From a checkpoint of a small transformer trained on Wikipedia: biases.
Each number is 128 + 24 x the weight over its row's rms, rounded and kept within 0 to 255. Layers, rows and columns count from 0. Numbers have three digits each. The size before them is the row's rms in percent of the matrix's.

# q: layer 3 attention query, 192x192, rms 0.165, rows 116-152, columns 0-95
# k: layer 3 attention key, 192x192, rms 0.159, rows 116-152, columns 0-95
# v: layer 3 attention value, 192x192, rms 0.167, rows 96-127, columns 0-95
# o: layer 3 attention output (transposed), 192x192, rms 0.146, rows 96-127, columns 0-95
q116 087:224135134085134147161159143155143114147104103139159149132148143110145153080146089100116191162145095116136135094115114130167134157135102128158174136142092111150115111150132113140105108132155139107167153165089113154147091167170150151144133119125128124150092159165134147129122136123108126132
k116 080:118075153168146146141090114094118150117160143161107119139180159129095149153136108162117143110123138112105145112146077131164101180136138151136153089120166063141118115120125135086118077108115114126134132143107092145102135084116117144125145159145116095155149123171145128110124101118100103128
q117 082:128136123130107133127089100103102097103146105112128096152111137124126144144104129166126146156123114131070137131124118113149109128141092105085065115166124130109121089136121143107144119147095131128120115155163146090123106109157131120159126090143151133136127129128144104118160160116149130150
k117 083:122119141134168138082129140125078099123139122122103137140104099102084126129122136117126125107077086149161107143138117088116186119124123115157142145098115122082115145120105116122098139144090134128127130128104103126113112158162116123146094138179142126123166138131144145143136123139147137090
q118 089:150153133160132083120097093148111107165141118090112118098153077127127115118137103148129104141111093138133151113121133098131132143115128105166121119113123086113088125125126107139148099125082162114161163108176126138090114135109109126100151088120105117130152163125136129093112134104142104147
k118 083:110102148117098111165171102109085099132135119126140115159106115164106103132130119155148106111132122105146161114100102107120134084131152118104129134121159110164128108165133103129125130152097143151133128103122149154145142099144115109162143148113158152150145130169136128141131119118140138167
q119 089:144141135111119088150093150194152127134121083130129153103110084102106082134098134139140143143124159107143138131106142098151110132150109078159140141114165092083133127182142092160146196115122112149116141116114085160162141157091131115158112147133113122153098117127104112091123112110116104128
k119 092:153113104122093142115149110155121140108121148122149152113145154164105150114157100141162096134175096135138132096154139107111124133148162110145122134162130159124133133097169129153096128112125116082113118154137136128115170154117159070105134139121126122116170162098174131137077141165132126120
q120 094:136111140094141165093093085161149154163119152135153110081100140114147121122123091105155158083049127118137120076102100091119095116118135110109155143148147139148102129133128099136146066080141096126179125116134126151174142149134150185161132155136122119099149130150171122110169117171120128159
k120 087:123140144124148111136152171117129131094108161107153117142144134125185160122127125102152150108174126169128126123111126146144159120117145168152125146117146122124153142136166155142151125127168114089106087145125101129139125126084174152142094096088152154138120150100112171156092124107176126158
q121 086:150134109123149154136114150096121083128123100141154090157111152146127100156157073104119138145128131122116164136091173167098140114116141138123093147168150114143136153122104137090114103103177121120099127119113119105146137128138140162082114123158124137120140111131113169159114116128130139090
k121 087:125114141150173104109134095139127127100114179088127131126160156122145087137117110162134172099109127152099078133157109142149170153115079147138114143143117125103117092153140130106109167130092111146112099173134176142079104126179102114135162123154159098088126117132098152127115164113113195124
q122 091:144151144099127169089120092109154152138137135171126141169167135156130133126159125122109129108123123141099126150149120191091101146177137119138166198166145080138156157127099159134103125137144137137162072074132106157144153114103162132120116101122142132132153122150141111077163148143158134136
k122 083:106143097150157067185118128147143135099143105103123179116124119155125111136139116129150097156154122120132117123141120140142139138090134134168148139123106119133142085156166150150135129169088130141141150135130117162140121164161131133097117138120131140141117108158150098117116132182133152133
q123 094:071189169127128131133151175153145078171128111088168143131166128108105097145160104122159114181147083138100114133134126138143118119083122136148129133120120138137089128158130169105120160102098133160118154121131111121075110130162096130110181129154114169123144141119120115081132145130125183124
k123 087:137097165114129144155141111121125156108125117113096083113135110134116107175141125135178117147076124119154131115121102074109128120130129127131124127102117128150151086138101118123115126114136142139153150127154158165164150124122143109127127136174124142126055114184102120163093110154094143161
q124 082:122109161142133096121110138086134170127139151128105099109129120071142146113190097126089167134150118111126126143144147137096113150129149119111132090104125121130127138110136154146168180111149113140146111105147114066101124161127120137131144150110098145119127124153114155149140120087103133138
k124 081:120152104141125175153118152098132093105123132189136155100138146151159141100113113122161150178115116150133155112154095152158110142130092172175079121118106120150118136154146108143124129127136149150118105114118124138137117154124172146075113090149101143146115138140137160127130056171097120157
q125 088:073119164080153149138081123147128125128096117148123114134146122132159131134137162130095169114131112145144120154095099171167146124120107150124121098150150087126165147091157179139112121135161182145111146127118144111132103055110098114150151124115111117115106130108155134109103102101126149162
k125 079:124166108128119114126105119077137183120159155124076157150142127137079112104119166139125123142124122129105150071152130087127106148118113129105134132108114116107116102141104127114115102133121136139124136171137126117085127147136146133050180081100109128139142142168092115100098120133139104117
q126 087:146163149121125178140166152154151138147120160126104117099139137122130091140145141132165119139106147112091121125118117133118133128142120126131148143101193102165167098104100125108119129140142117107142124143132171153064132160083098134118161118146128110104087115157160104107098095115115149115
k126 081:154096171139113114073144134128164114173133123123139127098165145097098159093151111100153185147116134119156102141130134113190128149160152127102092175145117138145082151088121122111110061102144159144113122127152075126177100070130136119133103112126124132150133125153094153135123102134145119113
q127 091:153142118132158131163089110131148174112119051160117113132130118119133104179121071160113078134170091124157110132114149136106150158136136145131122173142134121120145122152121135176097146101089120121123128128147111137096107139115095151139160096137109181140084155146129143121133139181142112117
k127 089:150119148100140147157154127159141091104102158159166125129132147104131138159084122110183134108114128173115084100154165070129146115101106096112144112159103138135130157121147146139136197091113107133127163090115103166106165127134142087138143102179098127156130159112103118096135142146099117131
v96 087:174128121113119141093106133176167173103142137162107128105152100096087142117104140126116111161094193112127126131088119121118134150131130137174121095119153101106090119132124161109127103146195132135107130114127137122106165154080126142135153133153106136165108149119113116129114138149093110147
o96 094:127154127115120129142136086105129085135147110084167154084147153138155118143165105117137129120131096136114153151150140136145179113137141138067156145140116140122122114131120131118108121142092107123117099102147127091087143144111100126157164155110154112070127150120123111165179137130133168097
v97 101:096123136131135124158149148121110092143113135110138100083123146159138129141158121084139136093157105116125127129147125159151120149085169123141152141129098137093162131173087127128128117117136143100162143138181146081163111133142122141137132131111075083107102134165129144154146113142118110114
o97 112:117156120109151117052093155115139151118158149131136158190109135103089136138092099151145123130113136119116118108106123118143088122139142161128112115162149157175121128113147159131168114134130114139149105153107174157135166141160119109132127145131166174144107171091079094119141139113121113115
v98 100:116117111121118114116134139124131089169180141144126133096122162120116148124127119135103113195145140117135120147114133123115141124120114166133172121075073167153120130090138168127125134146148137085123110126069101158063117159143137148153076110114141126088139123114139106114153137158148145110
o98 105:145155155121096111189115109127133139088099161093113111137109103137080095152107131173157117128132112117140119148128100146151111132125139106130100115133159111136130175144132090079111127111095130133126113144183163139117134162121119111083174130155076126122153123098112152135103121126116123113
v99 099:161140118114117159160105098085116111173112109114082115156094094142127157144117114160167113087111122121081123108100108142102155133104089132133087157136100093132100121154147077136156176157103183140179113099184103106134176146138136114128121092122133089144135114116093114132109110130127108128
o99 102:122112141138109140116151171142141167114159133140170160111161204146107133142160147093128169169124128146120147128154128082143144148176157155141126120140155110104165113109138165138134088107145089097134126135121155145184139111169128136123132139162105131120138117142117117085135124118120160113
v100 092:135152133113126133126122143097095141146125145123129142110095154113126143127130094144103168180143115165080110116148146148116147156126118127122086127160114177135217111130148139140142103082117105147132093103128089124148100155139146130100160143111156166110121116184146119132101108115105132114
o100 094:104127125174131089081155169164109134117136147119095090125157098130088136114140139141141150072097135075153103144126124134129120144107121098121158130097123112143080156142119147136140133125142116116135135178097136111135140102103128107146089151150102105114151101141123133100111152135125068138
v101 100:207092108171113128143106117122122127120146154101099067134118141132126143104160145086097126116114136117113075082092125149157175122156149112126110113101099117145145124101129090116112108144114111161139142117120093096101127104143128125119110127155109141122130064107158127158111152149114125104
o101 096:087139116136101099128119129159117132102104098161142154103168144101159116147152131170112084139177119096158117174142140139076113150136157120137143147115172109153118119183134150143126119133122129133108147133124124137127148162157123064127137131160119122168116151125150121087130164130116120133
v102 092:118146150137108095148154105144095151130133111112115102130108108110116082097095096143103158132156127119109123117110131093120146165109147152065121099144126158120125133145105147111097101104112120173134138159106097125139122134183106093133076137090129112169127098147136118135123137149158145116
o102 096:150092128120131126108127166112161129143119143147107123162150119159100133150157127145108116135074132178131127121142135145140132109105112114130144140089136061141120130120147120118156187095157137095092111130165125125097121150081106142131157112128122130120094141123155137118141140087118055148
v103 110:145132119117158155132132125125115169105107068104152126142103115126122177163151082154115136143145119144147103124130112124096137100102158111141137111144127143134111112127097119134114162093120115112174116110121105126142114164108181078114130110118118091178153203117149146125134161142117142156
o103 110:132119103159146095124117100120148129181129137156167166127167135154108124117121151123112198143116135115165126135124119140158142175126104137112131125118138130117136138127126140106125087174123118164135119134133122108130130099152113146109116124126122102126117104111114146171115064110097140078
v104 114:173121175134162152163136178109155119146138113094135121141110134078153133104089113109113144125098117127130096135130118101158093155172144102158136121120123149126112124140123153108131131079141120142141063109156132128106096139110175155126132086131107133162152106088119133142126150086140112141
o104 117:136132085113094130120110113163115185090127123147128116146160120169116118151138152170103071125139144141139143161085147166117168120110109142120161119143140105081154168126079124136107136155140132113117156143147132103153182113162084104140134161133160112122167090139123088115128077157120128097
v105 108:116141142125150128149157142077160130065131081119154160158130084088131173133113120133151117091147154143132128113118168103133086137133112145188124150163124128075096150108132114144123139125112108108183129153111123115113155128129142135115141148142072139188116143136119098156163168124163102108
o105 109:127126125113128121128110142140136130173163141156132103144116122154139127123137132097126110124175113114114112141130142136118146121095182132114135122100105090173112084132084179142130081123176153156108067124098132123173108097150080162159092135075140111115119111114063153101099086137093133115
v106 111:096160140138118158142113139163101153159103151098130168091129125144106189141135118110164102147124130159134112120147094108109105130152151107172125155104116129148152111129117127143101144089140154133105055101149096127145121128069141143127124146116169127140151078126104165107123102090132062134
o106 118:157110121161155122097134139106128062121139122143167105168104153134158102090125131159093130117136124074114116130133158154171146154120058114141124108146146147107138128151128137127142133121145130156099152153092137156144157120155133076121141150166124101107117119163152084120084119156110173085
v107 095:142124140137119130130127173077107139116145101141126107077102123089157146117124119162138126124134096141115146105141151109093120111132134103129151151129132127100101146181150162186155121111133103173110129149110156117144105160135136138078141137096125146110132132106151155144115178128164130098
o107 103:118128075121126111117141133156132109133138171087147137160151152126123114154142108130114141132128118082148099143108120135150138159128107150135098093117125093116124150111112100120097149110119093114134108101103098161129107103112114131144155139168165103147040124128109108136107118149147135143
v108 102:112107125136096150168124092174110158108096118126135111085123114141121130144126149119155157112149168113099119138214132124143102130152129081122175111097119161081207138122099147142135110111112134140103157158151129140114103154120132118133129151149106130140158159141098135099121146122158150133
o108 113:119146130136191144112106160078144118113173171136127103208102109102127183130185126129126187178118114120126147094121094143137144116088106149119041092164140142170095106164113116104165131143123122146122111081116116137122118125126130153107115145132153129125124123127166136149117129128128101163
v109 104:132132145168176140130158098151146109097116141095128104150167125165116134134113147110148114098168145150129141162137133090083146111170130125151122122121145104125114096150092114152127134129159144143112047132167074137112107083095150117120131124150175139144125135154095091151162127132154146137
o109 103:110119143114085134109114111081146095188139096161152123112087160094147079124136102139137128155107123145117128143134135164147131155109109132095149110137136138135127172107159151153145123109084177105119163114095134115144167137137090118163118089132110085122091165113134136112164138101112123151
v110 096:130148139132150118147100106110159132125113093120166116112126106093156121084116124182141103097135083137169134131162128111121134171140130115132066128164148110098129137131144158118113122129124117145146135111065120137149122144092123102140132138115144144139124123149170145095118110137113085164
o110 100:120106134114142094133167134141140103150100131117080102150157136139122132150125120140106144144146146142083103141119096163145101116142102095132148107103108118154116127104107126126163147117113154140102137130156137080081126152146116122119119158147160148099164122102086130107160112161135190121
v111 103:103159121101097164131133104145143174095079093173145147091127167128123111149141091166157117129133109184122157144094138120150154139092158176089123155201126121106134157152126134142127105169148127142139139118082131143114093124143116091152144124109111133097138135148157135106117157146116130140
o111 113:149092142127161122103156133155123080162180161095100127159136089131152157110132147106117145110115141091102110125102125152140108087159139112100085131094159120116091116088153107113142136143098125114154125168169175117117110145150120130111133152150107097143149128084126096157123100137149101151
v112 088:137117064118092144137128064075118143135131157099103163132093102113119146160114158095149125126124165135105131154128104151134115142115130150160126134162069122106182132115101098135131116132089141098137122130108158136121119137118125145130127124136138105149106086124124125120148137083126154129
o112 092:154118149141147113122127143173133119151099096165133071126156133147116133109114102131138146136148125111144151084114116108125127146135124158126116113085167140158095096127161192107119091142118095119129149097123112159148136165111142142129075159130091154122128116119143148101110108181099123132
v113 103:092123126156131110150115168093124109144134132148129108128132119156128148138129089131157114118137136113167096115082138111139146080121101169122118130147112153093098132125093144101147140135126135135119156158122149120148147117130140155134129114137155135100142068131121142195160086134089116085
o113 110:122151120100131164137117098117123101116148134111150108148126148122141087111141144124114084142189108178101108085137093118136086138119167085157139140135123113142136116141163081167139124146128159158120119110117131197123123131150123126102150106111131121163080160119118105057111146120168148148
v114 105:178120131123132120156131145112172146095135124167142141155157127119109078092131097129133145168142134062137142125135154126128146128144097139138170137130139155087120111125100130103182159135126086182113139166170131142119132103131101116114137137146120101074131132129113100118119154161120121116
o114 110:090130117150144097142127135134115165137159166166116075133120120117121162083116147103124124116131113197120132157135142123091164139118130104144092135118112141117127133132108153146126106144125169116118138095081115124130116150142124145174120147104124156133082125106151107171126094076139103200
v115 101:138133137098119156148136140144148107103141154158145151131186135111125123113042093157095179105143111138136111064145181110132130174159145126119106132135108114120170120129096146143151147139127117162112121105188126157095110100121118155107130167096089128169138158126124125122146147158133123127
o115 111:108137103158129084124112155119107113148120129111087105146094110145089125167154179121133069128144113110090158185070116150153164141134108105129135145161113167133103110110083114116112123125134166081111106147089132135121135125094155096157127132132145122088132112125106123153114144080128077142
v116 100:133130147127102153097090155120127109100112161140135147127153143166147151147134127130122129103145088127131130129109140119148126153150110123128135153139125126153139116141136099079136108130108106108096152153124107131107154108113118131108077154142138107119126124101147063112159151125118129157
o116 106:099141143131147138116140142138119121105082131117114110141093151110085148127124137163127071158120131143165158168124150115095168072126143082113150109128155148095130161129146094171112138107127157115181118142125103099151133112170117103136175123141098145130162130127114133131096092138137115110
v117 114:150158102113132138169154116163122131188061112127136154098189130120098127110108168138132131159130124183136138124144090150089138105146137138166110110087143143108137128172153093193155160150148133137100097139127133147159126135112150072121096128108173108150120142157124098147144127111141128168
o117 117:146116121149101153133112107097125149140152133127107076124100125120133121117102093114122146116093127111144114135179148104107120158090059127134168133160135122118110110093114128068085110111117139114137106108124108087134084161111116167152143112156131124137140140158121143089124094096113106084
v118 105:107154094106104122112162141133103095168121115128103118143064129094158120111141137145077133153112193122119133104118144130078144081098143115131146117125125118143100137120114159136105136085136123108114130134131150121148127085121114121147127152117097125125107150138149117126127076148119152125
o118 111:160108136165120161135145138139121176105114124125158177083136141155108169144108103110166140099126079138150119149093112103128095154133116123074133121142121134132173111123114133119153105155135134146133102142167081160146117182140140132090121095126167114106111140125125103144112164116147140103
v119 107:130148103146193114111120087106171087119153152143158160108143104175073112123153141154154172114149154120152127100135071143144132142140172129121166118119110112100136099175130099097089110159181147124099144095134115109121147104102103118160136082142148124091097091157108128105116107143109111149
o119 112:106138124123085086114135116084084140136113116134157140129138122106202113125079110115136088133125113133123138168123161112111120120135119099123081134124110148154149151074137132157126133096078147138134114141153155121128165165102122110150128179119112178150164165087164154084149189115138165151
v120 097:133108084101127148148119105121132140175123146112105160141107145089148165134139171103149122134115129107145128111117123122124088154106117144177151097130099137134146128147105110109122141141173153099138130132097163133150124093139128191132138061106111089106122104126089158158126095100152100128
o120 100:146128166144132118125126120146128130121140114142116135095143148128122097157130098154134126119197153155111140155151122155133161090102122150103153160169121134171117155095145165131099083124112093113152122128132139166097161138143121127126136138175160136155125122132119115140127122135130186070
v121 110:154143098162163129126134101125088114132112178098144105147122160155142123135125139119124115113126125144109134093125128093127145108145140121102101126166139086118129115147086096155124121123132130121147093066119129107165065126117157121150127112151153153087128119150117113151127097126127108147
o121 113:109140139105072146119149154126137149136130137092126150115139101132126173129143141122136168117087148113068127119165091148143097113111074124160182139107100162117125118113136143147123141134149120154108119213125134161122188167126124109127107200113136137182136142143088150071114163145113148141
v122 091:117133122113145084166135125109120122134150084146093116114160168135130109154132137086095153139109155121083108144123112133113124139076138164105188111096111136119111147155105167176134107154171133097123147104090166139108104135132089103151134101126092126154103088113160132143105120138131136135
o122 103:114108131098127154109148125173119151121128168117141147146129105131148123136139103120151123139116092102164117125101169139165118127143090148130116169150144107127142111119177124082118060098083108162182117131189124134125141151137119115128124135104154130116121126154143142116131094121144121145
v123 100:123146110137138121144110143155103140174085144173128120131126116146132116153087114106126097163106151122086135132125169126156143138139111136098120135077079117131155155095166102107114156125127131132145131115111094168151132136086097173139164134141125131125170105148139117091088114116144095124
o123 108:123109134146127157138132176107168106092149157095118085103120139142117155150133127117123136095155131157117097120152090142153154127135139083163118145152169115097087107184131133131156131149136092132155129141150169136082149118159160116114130156153115134101119148102164151140138136127135142160
v124 089:162145158117161126171137156153083128134138098121131126143177139159128125125117138119114133129154092123104119121108167098138109128130122151137156103132156101170096140109120127188130104150102143134114135089157112127088161143130117079134097113152128156119079130123126130119107132126167127139
o124 100:142103133124111116098124154168132114096154115181109117142098139162148143140156145154139157140108154136130161159140129192151139129122108130171116150120122142132161130140131110127127126140153124114154127141126165065164137145100163169119136150129132107118162142176143167154156152137058117145
v125 093:144131110158134139134175085118099124140158191141099123146137094136127143139145130099085137094104140116123104128130119121105160140144133131133098101094089096108152147116106144103141177160133112129089093098144104148137148132132126129136120062098126152177108111122133145169160170124093158119
o125 096:127160144126089156135121171137164121147108136115174116084135135116126153101149145126186135156130153144148127129141093124173113103132126115109194156172163118149108093146137084142105082080126148131141169148155134138106151139093147114101131154140136164099151159140139124096150115135141084098
v126 096:142123142151144115148166167119108119096131138152116101113110135156120104150105133088111105145122102108181130143126133132108135104150161122083163122130155133125082173112161171115123144107101134109141102154126155147093107140135141173144119141140120146098164161103119102133122121106154155095
o126 098:080165112116124108157079120135148139143134091123155131132148129097102096107130118114136102131121153122078106107111105138130146151113095107160127143117095170108134134164094099117120145148171090130128120109150143128124109101109137137125140122107137096165146090110163147126130148130128143158
v127 099:119108125161114093103148104103114097087148080141091120110072076096143111132180124144138108106144104111162093123131146116114155125131142133114107153135150129112122141096150172123148145143152148148149122140126136118165144122173156093156157160123110172138116160135122147168139127125135109120
o127 106:103171144124183108146080129142158146164119190152124165150151140112139140148111146142115146169149204139112112116119106163131071139143117112104119085107164109144108161128102142153144141107112173157095123176130095155128112145088141158132107082123135123110120096102147128088123107165121134144
q128 097:117099132117107127072112133131121161106157123113139186128139137154127151118117145153119138158103149151160075126158124139130118147095102069174162156116131126107138135119159117111081144145154117160172135109143140134161138125148109120132184110132122133118103079139095100132139119198149129149
k128 111:093104119157127133120096151128111109143122107135150175136137109120111163064109100144079128147144117159131173132102098101144152138110125097116090146121120149154144132082112118116130159146108122112139184118109161125132115148126122118120073104172140115174139150113156147148125165066108142132
q129 111:101119166134177119159145139094168113144125140108099087125081112121149161153172138132122152127111141125083119165114138147109099120115115125131158103087156158078081136158122139146091115120092173145118112154096135152100124166132153112134145133130148131104147155117109119118165132126163140137
k129 122:112097136103125169111119154124142162098141131117133121163143152118109129157126133107133135114134104079178141151142098115131113158112146117140101140148135127084123168124111153128169142105105157168138125116179128112150130131164100147154151093191155181116110089132097102110125102141102161160
q130 111:098157117095143157120126067120139110155143096137123084111143124146175099139118126161154131143145109118113144116133101130134149120092104092129118147091155143136119107171127153124146128097146164144175103113049112151132123174140092107137165146152167131114140124118089174114125148151107168122
k130 129:109116182121081153122161109086174083118142116133159123091083133089126160093119117119077126136146144126128130099144140129178187126120161120147107152104157125142159165151127088152102114111133139151114151135122143107101155128121131159127096132162130111106114142093104123090160117130121119168
q131 103:125102097151109127127130125137154159148178139152144124122142122101147117176124122159099122107175097131107119122116146105120131124116074086138132082106147111140126146125158159172117143143073090108111162178146156168157121104160137086073129129138122121153161128155152188098135137154140144167
k131 117:158138130118104149137134093136153153135145119136181149132194119147144119161121108145134099140084116133149173070174128172130088167154125108083122129157137132134126137147165177130154120113119149127103140137097154157158105138153119089147121111140095124085150122096099090150144130139105107084
q132 105:132100112087133125151142123154158153147117124136136096090113097169091166098099123116134131136104162118165105140161137126092123144124180120077113097096117104174152148131112104173141115123147099142125094135157142124157158078159152117145127090137113120107149102105112117087155148174148169174
k132 119:108152140110099104107145084121095105129131107070104116145122158114140092132135136131126096106144090096106098119129116177150108119103130124125148146097160145132115097089141134136154131141147102166100148152143136103132159102115131136154102151101135133114140161126115152125141169104132132107
q133 104:090138172126143108106095121159114135118159154084122125138147089109163148126134150167142118124175156125137119111157083131193126114106136119125149127160138112119124111191118132113125134106110095136109107139109092098085126164146092114115153123146128141102164091122142092093144117114147174130
k133 121:124166144122118139092118089129205104163123126128125142103136142107143149125084119146136132108152139167120127113137105179176154130140165136091149136130110170159124170118162097122138121155097116129099126134123144149115096123121156118072121144139144146137117157143140137133127111102102140119
q134 108:107125145082135152137148147131137160083118135141164095144091140158163129117117111108148156143115101149103106126129141110146144139145192150121116103138114140159160126154109123088098131113092144130152160111120184179114122143142129135177099145118116147116139107119132133147144119152119150103
k134 118:116126108129174131088186127132176159135142153126092107126166119121118151119122104176098163120160157124087170157125117104086123140113137142108131157103132087088092097138117130090181151138121094110147137134103152098080134122121111127120151155139140150164118162129134120144165153148159085119
q135 104:075103100135131123121109166179110118154171185087152111098092110109144115159110117150120162112124152140105127138095133125143074150175151119104100136142114158131150124130143090133077120108147131113133167111135133138143122167090150124114145132111128100125126108142127129145095134135128102161
k135 120:128092100136164137108173141135116167116180199159085118142094182119083149119139164121144148142163112110101150140160141154131109110090101134136169112166099116109120122159099126139165114118130148145144113135153153110138133131125145109139146158099116110168142141150129095148146119152086097126
q136 114:158142137120135149149127138140133113113062169118181128169104124076092146151132129172135156154124151110152122112101137118127118134165156122144077106187129139104167138130140113109107103093117145090132189138136131105086099123132123117157112117125117130172112142165092106133121123144128144069
k136 122:109106100145153157149166158110147129137145175139127119131095138143127127127124091126095142131160136118131137148103147139111115127081096126077130122143133142084142147099136138149092113155125133119127108114126068112152131130167129153093155114145137106143166116172182140134151150138160121126
q137 106:122124095129130129130107101145103147118139106137110131137126189084118131108119114071131133127134098139093154163077060133121124127136167139103150140145152145154116123093142152090107157108140136147163187115173113097132108148142137127124131130140121132094141112085141097091142162104163133092
k137 117:146127145115154091096125160127117168139139154104128079102132110157108153137110157148152109134096165115122138163142084092146138135176142096089126167078117122131163111111138177131121105115094156171133095151103115144139086126145139140109117138182129134130099113164128142164111094150162148110
q138 107:150104120104167168139127114141133117093126117125132139125097135160147168118119139126137144129092140128148134074148136112116135146140110143152108132107139143086136130067131112162117137168090175134139144183184087153160121105129153120121136111128148066131125089119127114126113124094091096155
k138 122:152135085089151182130109112138088127116056183093159083124145142118141122075139170116142120123141148155158132119092149122098136082132147130112110117151155114111130146098148120104134105118114103164149094123164134130168144120138131108127111121144105158104141112144142132118114104120114140129
q139 108:149109118114120099102099139129137174115159116152139155105137145161075130143102097129144117123100144139147118121108135094120161161125121153163097080124137127151202120149112145134125162105134109135102148132143130161124135111136152132138129131147134139163189127108124141132114135089157095118
k139 126:128130119152153099130115162102155126138123141108108176153113181123158102129121118139132138116136149114157126144132134141100125144158127158111146139126147107117130109123122135152114120148150099132189097182133118137149099108066126117134154097079136154128119152111153123135134142117141086140
q140 115:159106131087167111104080121113103148147103125122125134124080120103139159088126162131094142131153139130151130154126127082131117150157112070129118110101126136134143128158156104183142139102138128094143175112114134153145132109150159099182146136117140148152117137128111149104103140102134098134
k140 129:094120142154090140158143138129142179132111149118152115145172146206130131093119147121156125105160121124122156111114115145106107160145111134133142145135127117120125166143133137107170101103153103104134119142116129101147185133116147109120125149080143152133127100146134173122108084102140158127
q141 097:156116091104147135149095125156142108115139134096083133136073116142093102162151163144101139098115115117201160155152142099175139133078111143155163124111144108130141133111139156094123146122099141085127104141126165062162109151119127160108121127123168137108122146114141165124154114118152114106
k141 113:118091111141148160076132138125115110111101098116109126113124100123108121157101153097159141129084126145117093140097139127167133128109164115111082134171134118158135149159119076137100122166141130116168147177101152053113100138101110091117139099131143125128127122130161122117135116154135144130
q142 099:149166124131132122103122147158090100123154093103138116164131071174127111094153122135132109098136152173141125129138109082088110144138134121164137169127149084119152105150153127127161134136146087084113118146080113165111110128146135124117125148084149133103115129133119138123123140113121129155
k142 114:078138138165147151145098116144127190128166130105136124142096111103114062162137128090118149110162137129116102130161139140148120129114176141110102088113133188158128136130116134155124152132133119120161106122173095122116173113111163186140117110123132146141095123124131134120112129188103096097
q143 106:132114123124118116142160164123164154138131122138183137136142149126140098137172137167148066201136114112130187105133153142123148130111126172127109124151106139108122150137125116111150125143143127096125133101099124141166189110124092148066165119148125120160106163064138157129120108146139117128
k143 111:140158124162103143164084129155126156106089138128099155150149105133112122116125104111091087084123126111152128125141140135144121096131125096124112113099108143091167106107134144124082090139141155097121129139122139114124171093120151136182131140116167088117116111142107112151144120121116142109
q144 103:112150099131177137136166125124137086121123097122130126138153120095108062132145130154119150153108106104144117104085125111148098110140142091131113104160131102131120143140140141152138110107143114100108113135132097156118097143160111106137107135128087139154112125131111133123134089113094152105
k144 116:153122118089106122140109142132132138066151092167113109129149101146113144152120148182125159149139156093152163118136112130093111126123125144119097149156139144126111099138116113160109074139189092127145107125092113146130128158148131141161115184060131094088152083163182149149119142103156086100
q145 109:125158099118130188153110142155142126144132116109121112108113131159097139093133135173094117132133164102114129129177139148131118158123083150110154125157081163143160127128158155099124149119122129121127099119130136095165150135121135103154100191111099132183107161102110147107136121093126114179
k145 124:106183126143122110126081110165139123137093143104114139117120152155187114114127119099182116139117095180104144127108126127094130145082133145138157145118085130116118101141135125123140141133091129102152130175137128173126108131143147134111081141112118178132098147163110121157159123139156161173
q146 110:153105082103159138136144174154101078150120127104109119160115143159151119111135133109138158148118110131099127114093119127169123106142112122153157170112154138149143137132137100092107093158153147148109106152164129128186116155123114125092109149145130158127170109168068115118141100121113175119
k146 128:103109135142129151109145121119155123134127115122109108145137116104086110093089097115133105102077118147182155145150143100086149106085142109134135147144153148156117095156070128119126104111103114126203133113122169108102161126168135131120120162189163118131151095158123104062146109134135120150
q147 119:101147171146151127104123146149150084142152131090079128134131134084131127137144114122132150147130127140151105140052151149141115141169153122135157148104098161132169119086121086176127117147087116150072146149124131116097126111135143086093136132116128093110115147130127133123139127105132151111
k147 128:112115139098081132145144105122109124110098142103137138126149141108100107130163149151128117139140154112134124108132138112113131107133094162101117170119126163111139176176111176132125133133126125152104155113134090114097115146110116120129110149142086137120118109194126112129179140122137114132
q148 108:128154119127136156131129151143123115092127120116129166150120109158110117110118101137136145109121157152139114106123117139133112148102123130167130163066156151087120130140130124133151111136102148153146157099144144160154154108126126129153155100127127084149158128099112090095116118162128163065
k148 111:121116114105116141096178137151137110126108131140121181097145127099157176151118128132134129126124162127167119136140127106139114135136171086128127127113112084120139142141142176154103110100095115104148174105140141139155146101121120154071154162125134129130087146156155157158104147151117117111
q149 111:081117124135125102118136129104131126137136142104095137127132142128148108127139143121136145151144100116110169137113130128149171156108143112138149131116139138166076112108120137132122116147154156183134112147139137151133124111085117106122153079128131135106136136137151139150152105112087127138
k149 125:161139151112107133159124182159132163125126116180138115068153129073110126168142116115150140140119127138140139094106154100128163130150151135091155113143125105150084144107116160102120131114103165156109179126111122130106118106154130116143114172130153145133106116114111104065106101106108133127
q150 102:099095123133122124112158122154150145148102136126116137092141107085103135074097110119166125118145161120123145128165088081167184121118128140116182164147094148121117132074110069122119100117126114186150131117139119157158135149092119084116117108083124123106122135106119148148153118151114117092
k150 127:167097166137125115128139088161101143114119124132112123095114168148127150166129132130104123089085092084156133148083123142082137131133174131154130135121155129125128155134115090101159089109113141123121128123142120188119140105090157169180105163123138143136160150127152110104099120139138132075
q151 101:185141116096098146119104110103146129127121110134148100166100126127124123125140141094108124119097149128168159094102133119112096131178134075116133129115104141131139124120154119103084139147168118122084154111108097120170162135171137129114105144124082117109146168120125146117163153116120089098
k151 112:142119123150137136108062115122123182139103137148147140144144132112162104121076129101130150091140143137091137150147125148178134103136135151100092148147127071094139191118137149152100103098148090111118101108151146122131145170108157152098111109125094127170132130132112174154137139084150169130
q152 109:151165145113112131161119116107125142107110145082151123144130126137130146138127152136152139128122093128089113141112064125133156119111116100155172159089123089129108101156131123113107133157106168161141149157117152142141130158146095106149136096130121089111103128101144136103109124132136121133
k152 127:132112142145158132136133117113195102137155103156154152119127137126104140139132091098151139124112114099165088135133126066132079092124137122108125148093145123148128122089142110140116109108152141092123139124108143120173141118107130134114104134160102167149152117125132129172159117173097161127